From a checkpoint of a small transformer trained on Wikipedia.
Size: 8 layers, width 320, 8 heads of 64, MLP 1600 squared ReLU, vocabulary 21699, 46.4M parameters.
Each number is 200 + 30 x the weight over the matrix's rms, rounded and kept within 0 to 999. Layers, rows and columns count from 0.

# layer 3 attention output (transposed), 512x320, rms 0.246, rows 351-371, columns 80-159
203,250,259,214,224,172,207,213,261,183,194,162,158,166,178,174,171,222,181,188,183,202,218,212,216,183,186,222,225,138,220,234,243,195,183,198,177,229,236,229,201,202,174,197,171,202,218,241,230,148,196,178,190,228,201,176,242,178,173,184,180,234,192,165,209,166,215,204,167,134,252,200,171,231,194,219,182,207,215,182
239,200,188,166,235,221,200,203,212,187,151,197,208,217,191,230,216,169,189,214,198,206,207,185,210,193,223,276,264,167,214,192,243,235,183,196,160,211,224,280,229,214,204,196,176,210,197,218,139,199,258,199,187,165,193,206,159,187,184,222,199,227,208,217,204,185,167,197,196,133,213,187,214,233,198,179,233,177,187,186
192,165,161,201,181,232,177,170,257,136,244,268,174,247,208,160,133,180,169,198,207,175,207,205,220,195,220,201,149,160,256,160,177,226,206,200,217,236,183,175,202,234,215,253,204,161,174,181,208,231,214,126,199,172,264,268,274,230,204,183,166,237,242,171,201,174,186,241,149,212,216,193,213,186,236,184,202,149,220,185
224,233,193,204,278,245,174,173,194,248,234,163,185,227,223,165,144,226,222,213,141,234,235,193,185,202,205,215,229,193,172,217,165,192,197,191,231,251,217,183,217,202,230,215,191,213,215,246,200,216,156,223,112,233,156,180,183,184,192,248,243,228,148,161,221,187,211,210,211,157,234,218,175,170,215,194,175,232,198,181
169,219,206,227,244,264,189,233,222,203,205,227,227,181,168,210,210,180,130,230,160,138,188,175,213,208,232,221,189,175,225,203,212,195,229,232,187,188,116,217,137,173,170,221,187,201,203,212,217,225,201,135,184,194,186,189,236,210,185,234,181,223,219,250,178,181,169,241,221,183,201,222,122,159,214,185,185,160,212,222
199,219,218,210,183,204,142,138,171,262,146,97,231,206,190,185,225,190,176,239,171,220,224,209,146,89,148,184,183,203,198,222,165,195,167,129,166,196,202,232,195,230,223,174,196,217,221,232,216,199,201,221,241,177,195,237,152,197,208,176,255,163,202,195,146,199,189,160,214,241,230,199,184,209,183,241,220,175,159,239
229,253,175,140,194,190,204,178,237,229,229,186,223,150,256,180,230,202,169,224,214,229,202,259,188,212,166,197,214,201,194,205,220,216,206,219,173,223,199,230,209,229,155,212,109,209,231,193,214,196,190,237,211,184,196,157,218,243,173,186,225,177,182,159,151,265,140,162,170,201,270,225,199,161,182,255,252,209,127,197
239,189,181,188,160,229,270,230,206,210,186,239,179,202,245,218,168,185,213,230,160,167,205,223,204,264,207,228,202,178,192,192,157,208,235,215,215,211,221,196,224,179,233,203,202,208,228,188,206,169,166,166,159,186,211,246,199,176,189,210,222,201,187,219,209,140,191,211,233,186,163,157,179,218,139,168,160,202,153,199
177,193,222,244,196,238,191,167,226,179,188,230,201,194,187,216,223,249,221,206,142,209,154,142,194,225,189,167,218,252,170,237,195,234,216,187,183,211,230,187,202,248,176,207,221,234,181,224,200,197,211,190,184,211,193,253,225,169,203,269,190,199,211,185,225,157,250,168,209,210,215,185,215,184,224,201,192,149,170,161
204,165,178,221,146,194,204,160,194,214,188,219,252,239,152,203,171,225,244,196,219,182,179,149,201,209,243,176,164,160,180,210,267,169,180,197,173,160,212,164,189,177,171,178,221,232,191,146,212,219,199,270,208,181,222,224,234,220,125,226,146,233,190,196,192,177,159,204,200,162,164,240,184,173,181,205,184,188,177,198
170,212,186,245,174,191,191,260,173,221,219,219,183,193,200,201,184,200,200,183,246,194,160,217,194,218,208,229,172,217,198,181,230,209,265,207,194,187,175,242,153,188,246,116,214,181,172,153,192,163,212,188,169,217,257,181,217,182,205,182,208,177,263,178,221,235,224,185,216,208,136,213,167,225,191,194,187,176,266,190
239,233,229,232,176,184,184,231,235,245,205,205,228,216,203,235,217,229,197,276,172,232,230,238,215,261,178,167,163,194,238,237,192,178,189,178,222,184,168,219,205,206,197,222,197,274,195,192,182,184,208,218,184,150,172,215,159,252,155,221,209,205,239,227,186,214,260,224,220,199,210,163,189,193,206,249,248,153,186,193
217,188,213,227,185,189,173,191,194,224,222,228,186,197,183,203,159,154,165,207,176,201,186,135,189,195,215,151,237,200,202,162,236,176,152,207,164,170,172,175,193,154,161,189,148,197,215,271,213,258,201,210,178,226,231,236,205,181,131,235,163,214,219,125,220,223,211,168,181,197,230,215,174,252,130,208,188,198,165,166
196,170,239,170,213,196,217,161,164,219,177,209,195,265,247,169,250,206,217,268,161,224,210,201,210,214,195,201,249,174,220,287,234,234,170,200,223,160,228,161,152,196,231,151,193,213,214,246,226,174,205,219,205,123,144,203,138,208,204,185,229,159,268,188,203,218,204,197,210,182,168,165,176,167,151,206,208,179,205,169
219,204,244,227,189,149,264,263,196,194,282,168,255,202,243,219,203,210,228,166,166,176,210,228,154,161,172,238,196,181,209,170,199,192,262,215,212,226,191,247,202,202,163,196,223,182,167,204,268,288,176,187,143,195,198,196,193,216,256,242,178,240,115,233,147,244,214,200,235,152,206,204,198,223,183,217,140,211,202,191
197,142,212,178,178,145,200,145,157,233,183,200,239,194,242,214,189,203,201,204,158,171,154,233,172,199,224,177,204,167,265,248,218,191,152,200,201,199,199,178,206,198,233,134,206,231,180,136,248,236,184,176,214,177,244,179,198,189,222,194,183,179,154,166,190,253,220,147,194,232,282,197,225,153,186,185,237,244,150,293
245,226,141,219,215,221,216,247,225,188,190,182,193,182,187,181,170,213,183,231,211,175,291,242,188,209,188,188,221,181,188,200,231,231,209,185,177,206,225,186,247,189,180,198,197,198,214,229,206,227,218,205,252,218,215,191,222,185,243,211,169,194,198,270,204,252,202,202,208,195,257,188,171,170,171,190,184,180,170,266
269,229,209,169,193,254,240,206,247,185,189,232,309,193,176,266,250,155,172,172,208,231,241,181,194,161,171,205,216,236,266,194,169,140,221,216,220,201,170,179,224,195,225,190,228,188,151,237,217,155,222,186,206,250,187,219,185,206,187,203,231,212,170,167,188,227,186,262,226,156,229,200,172,223,242,202,193,212,176,201
233,117,214,193,190,232,192,196,251,228,176,187,223,191,177,187,157,187,157,202,192,218,217,200,172,196,148,183,239,218,205,208,245,159,192,179,162,189,199,168,181,223,225,243,214,158,233,219,295,207,212,203,228,223,143,257,205,189,171,218,148,144,166,208,134,270,197,201,190,211,121,223,176,232,205,176,215,212,192,142
195,236,126,181,179,192,258,218,196,214,145,220,241,197,196,201,217,191,242,222,177,208,188,176,199,247,194,235,174,199,243,164,209,197,175,253,240,190,216,230,245,223,158,212,245,127,264,219,161,210,193,213,194,210,216,214,183,199,254,184,214,209,210,219,198,178,214,223,202,192,205,235,193,271,182,205,154,213,196,170
247,186,196,208,145,179,216,204,239,185,175,239,185,189,227,212,204,165,206,208,183,207,196,138,179,240,215,173,202,216,164,197,211,178,187,243,167,202,213,195,256,249,232,204,175,253,200,187,148,166,208,219,235,190,213,178,206,144,182,183,206,195,212,131,205,223,207,165,211,196,222,164,242,211,205,161,184,212,162,226
# layer 3 attention value, 512x320, rms 0.0746, rows 352-371, columns 80-159
223,227,199,180,188,199,263,194,224,204,197,212,248,193,207,214,206,231,214,217,208,142,205,167,176,195,266,125,205,206,160,182,220,222,153,278,203,142,203,235,173,205,217,177,235,220,199,206,224,191,150,265,205,210,181,172,215,140,185,217,208,168,251,204,208,180,197,223,206,207,176,143,182,180,224,215,134,221,167,179
265,176,203,181,193,177,196,232,188,217,213,277,175,191,199,247,188,227,210,253,129,221,183,194,149,222,220,184,196,197,225,205,206,239,180,148,195,231,153,120,187,199,213,261,196,222,195,248,201,225,195,170,153,182,194,216,228,203,241,223,224,165,278,211,227,208,190,198,219,146,198,208,136,202,234,135,206,152,212,221
278,197,173,236,218,179,136,201,189,205,211,184,214,208,184,265,219,179,177,235,235,239,269,209,168,175,246,195,182,174,201,150,171,216,204,186,224,224,179,219,197,240,206,214,228,212,251,244,180,198,168,284,213,160,214,174,204,158,165,179,193,178,217,211,179,165,215,221,213,223,191,189,181,216,224,188,200,255,173,205
150,152,200,160,222,180,206,197,218,253,200,179,168,156,226,181,199,252,220,236,246,217,237,223,188,215,208,172,150,191,212,224,121,179,250,184,206,151,225,156,192,218,187,190,218,267,168,191,198,177,144,192,144,196,197,201,189,126,177,182,199,207,203,220,219,209,231,206,216,185,220,208,195,221,145,187,180,172,176,206
195,189,241,202,135,190,208,215,175,215,193,209,217,218,243,291,231,201,217,212,246,275,204,145,188,171,215,189,270,238,239,211,187,175,149,206,166,207,221,189,195,134,215,243,201,144,225,220,191,221,188,262,203,193,192,196,189,167,217,230,232,239,175,119,234,214,244,185,231,265,200,193,185,137,239,202,213,213,172,182
186,138,218,190,182,240,220,202,181,185,170,214,256,228,218,190,194,247,167,207,161,155,221,235,186,219,168,210,204,224,223,190,205,217,160,216,186,194,225,208,198,176,154,207,198,209,166,262,186,227,231,204,213,198,231,208,223,165,196,207,138,271,176,207,265,194,301,234,210,159,225,213,234,221,204,221,178,170,197,186
222,198,206,155,196,200,187,188,178,240,195,164,215,185,190,196,185,206,222,177,195,202,173,158,235,241,172,179,195,203,249,231,209,149,204,187,197,223,198,153,154,149,188,227,177,240,227,158,227,244,249,247,196,219,212,229,244,223,241,245,212,139,233,259,204,240,223,173,228,228,221,183,221,223,189,234,220,187,143,202
222,116,225,191,198,196,223,167,215,203,236,230,176,216,243,245,167,235,214,184,235,203,191,199,255,215,217,135,142,210,165,261,161,176,254,189,170,181,205,224,227,217,141,176,236,183,135,209,213,191,205,154,234,211,157,246,147,224,202,179,196,160,208,222,181,176,184,221,171,136,194,245,153,227,204,209,203,203,164,209
231,213,240,205,217,177,239,204,191,230,247,213,160,211,229,187,154,184,193,203,175,196,226,215,178,205,159,190,224,201,248,205,225,179,177,188,219,193,175,161,193,107,175,209,249,182,240,200,232,195,171,184,221,181,190,220,241,214,145,181,232,206,184,189,219,209,170,196,180,154,200,190,267,222,200,219,189,162,217,177
189,175,175,141,228,211,184,208,209,209,226,183,203,215,203,239,190,196,229,191,210,206,141,194,178,192,207,218,226,168,222,208,180,218,165,203,191,178,209,188,216,160,183,170,209,221,185,202,155,174,173,211,207,218,170,174,168,226,184,214,171,241,179,162,228,241,167,213,200,218,211,200,201,157,205,188,118,175,143,250
182,218,114,213,188,259,201,212,195,164,191,219,270,179,203,190,227,229,188,191,210,216,202,192,233,187,189,187,237,229,233,205,195,226,210,251,205,228,268,202,177,173,202,214,177,197,160,182,220,256,224,170,202,188,185,210,151,152,255,189,227,211,198,200,184,265,215,162,231,223,225,182,202,216,220,198,159,150,173,220
193,226,191,168,254,196,202,161,147,205,209,220,259,222,202,130,203,237,217,197,262,164,188,230,147,216,205,241,148,110,133,183,272,176,271,235,184,208,172,246,232,187,208,154,194,183,131,204,185,218,218,175,230,180,241,183,198,202,193,159,140,222,161,262,205,206,154,152,192,251,214,187,225,169,197,211,144,173,205,161
269,228,216,220,224,246,170,187,249,170,169,201,211,262,195,160,241,235,193,142,219,222,292,221,230,178,183,224,162,159,179,186,218,203,216,262,137,209,217,199,281,240,284,190,208,232,199,240,218,218,220,208,205,248,152,226,167,189,185,218,216,191,190,136,236,193,207,191,245,200,285,252,213,192,168,268,170,221,204,195
141,249,162,216,159,204,110,129,214,176,189,231,171,237,229,209,171,193,204,215,239,173,165,225,171,182,172,240,175,206,183,195,204,205,245,180,184,184,232,217,175,167,274,171,211,180,196,243,220,184,195,174,251,183,225,207,150,205,143,201,188,184,224,150,229,225,181,223,194,185,251,197,178,196,231,214,246,230,204,222
178,196,204,173,265,203,187,253,226,182,177,242,193,222,152,175,229,136,155,183,227,223,208,194,240,221,195,253,233,133,198,242,205,188,195,202,195,231,213,175,222,185,156,226,182,192,182,248,230,227,214,128,218,201,217,233,164,192,174,228,184,171,206,220,182,176,243,230,253,199,221,195,166,152,211,232,161,188,158,264
200,202,197,198,184,201,210,165,195,244,166,171,171,233,194,204,210,178,172,167,203,177,242,198,231,188,175,213,181,187,181,241,208,200,213,168,175,209,210,241,136,196,207,147,185,195,220,199,224,190,198,222,185,166,194,216,179,227,222,261,164,222,195,236,196,183,170,196,215,151,185,199,181,269,176,231,194,227,202,186
219,190,182,193,191,188,201,266,215,203,254,179,194,239,184,153,239,170,210,257,238,195,135,244,250,199,179,206,202,181,185,241,244,189,143,204,254,184,225,245,170,177,173,203,186,205,188,200,215,205,174,245,232,195,190,130,178,232,180,178,194,218,223,224,190,143,200,250,175,239,180,212,188,164,159,210,175,222,187,174
208,231,214,273,170,187,170,189,188,153,250,260,174,191,249,203,188,222,227,195,223,164,206,223,223,205,205,212,201,205,231,237,199,246,222,161,280,228,197,160,210,184,194,206,181,212,184,203,182,165,234,199,198,165,197,193,241,189,197,224,259,222,179,135,248,215,218,226,188,246,243,183,193,130,213,153,212,201,186,225
219,154,168,222,283,283,206,204,264,205,185,228,226,202,200,236,212,171,195,208,232,214,222,178,176,258,223,199,187,175,162,205,226,207,226,279,202,245,162,190,191,206,219,234,184,209,233,183,193,200,233,178,257,208,189,211,240,217,175,177,179,197,264,166,233,257,184,202,209,247,220,176,196,218,210,247,157,166,186,223
210,179,179,166,241,205,206,196,183,183,174,194,203,162,216,200,208,177,214,258,168,190,197,196,249,192,201,220,223,198,166,241,219,211,194,196,244,229,177,193,164,145,184,186,197,152,224,234,191,164,216,196,229,209,158,199,234,212,167,169,124,229,199,228,191,180,233,221,185,249,185,189,206,216,226,237,177,231,204,223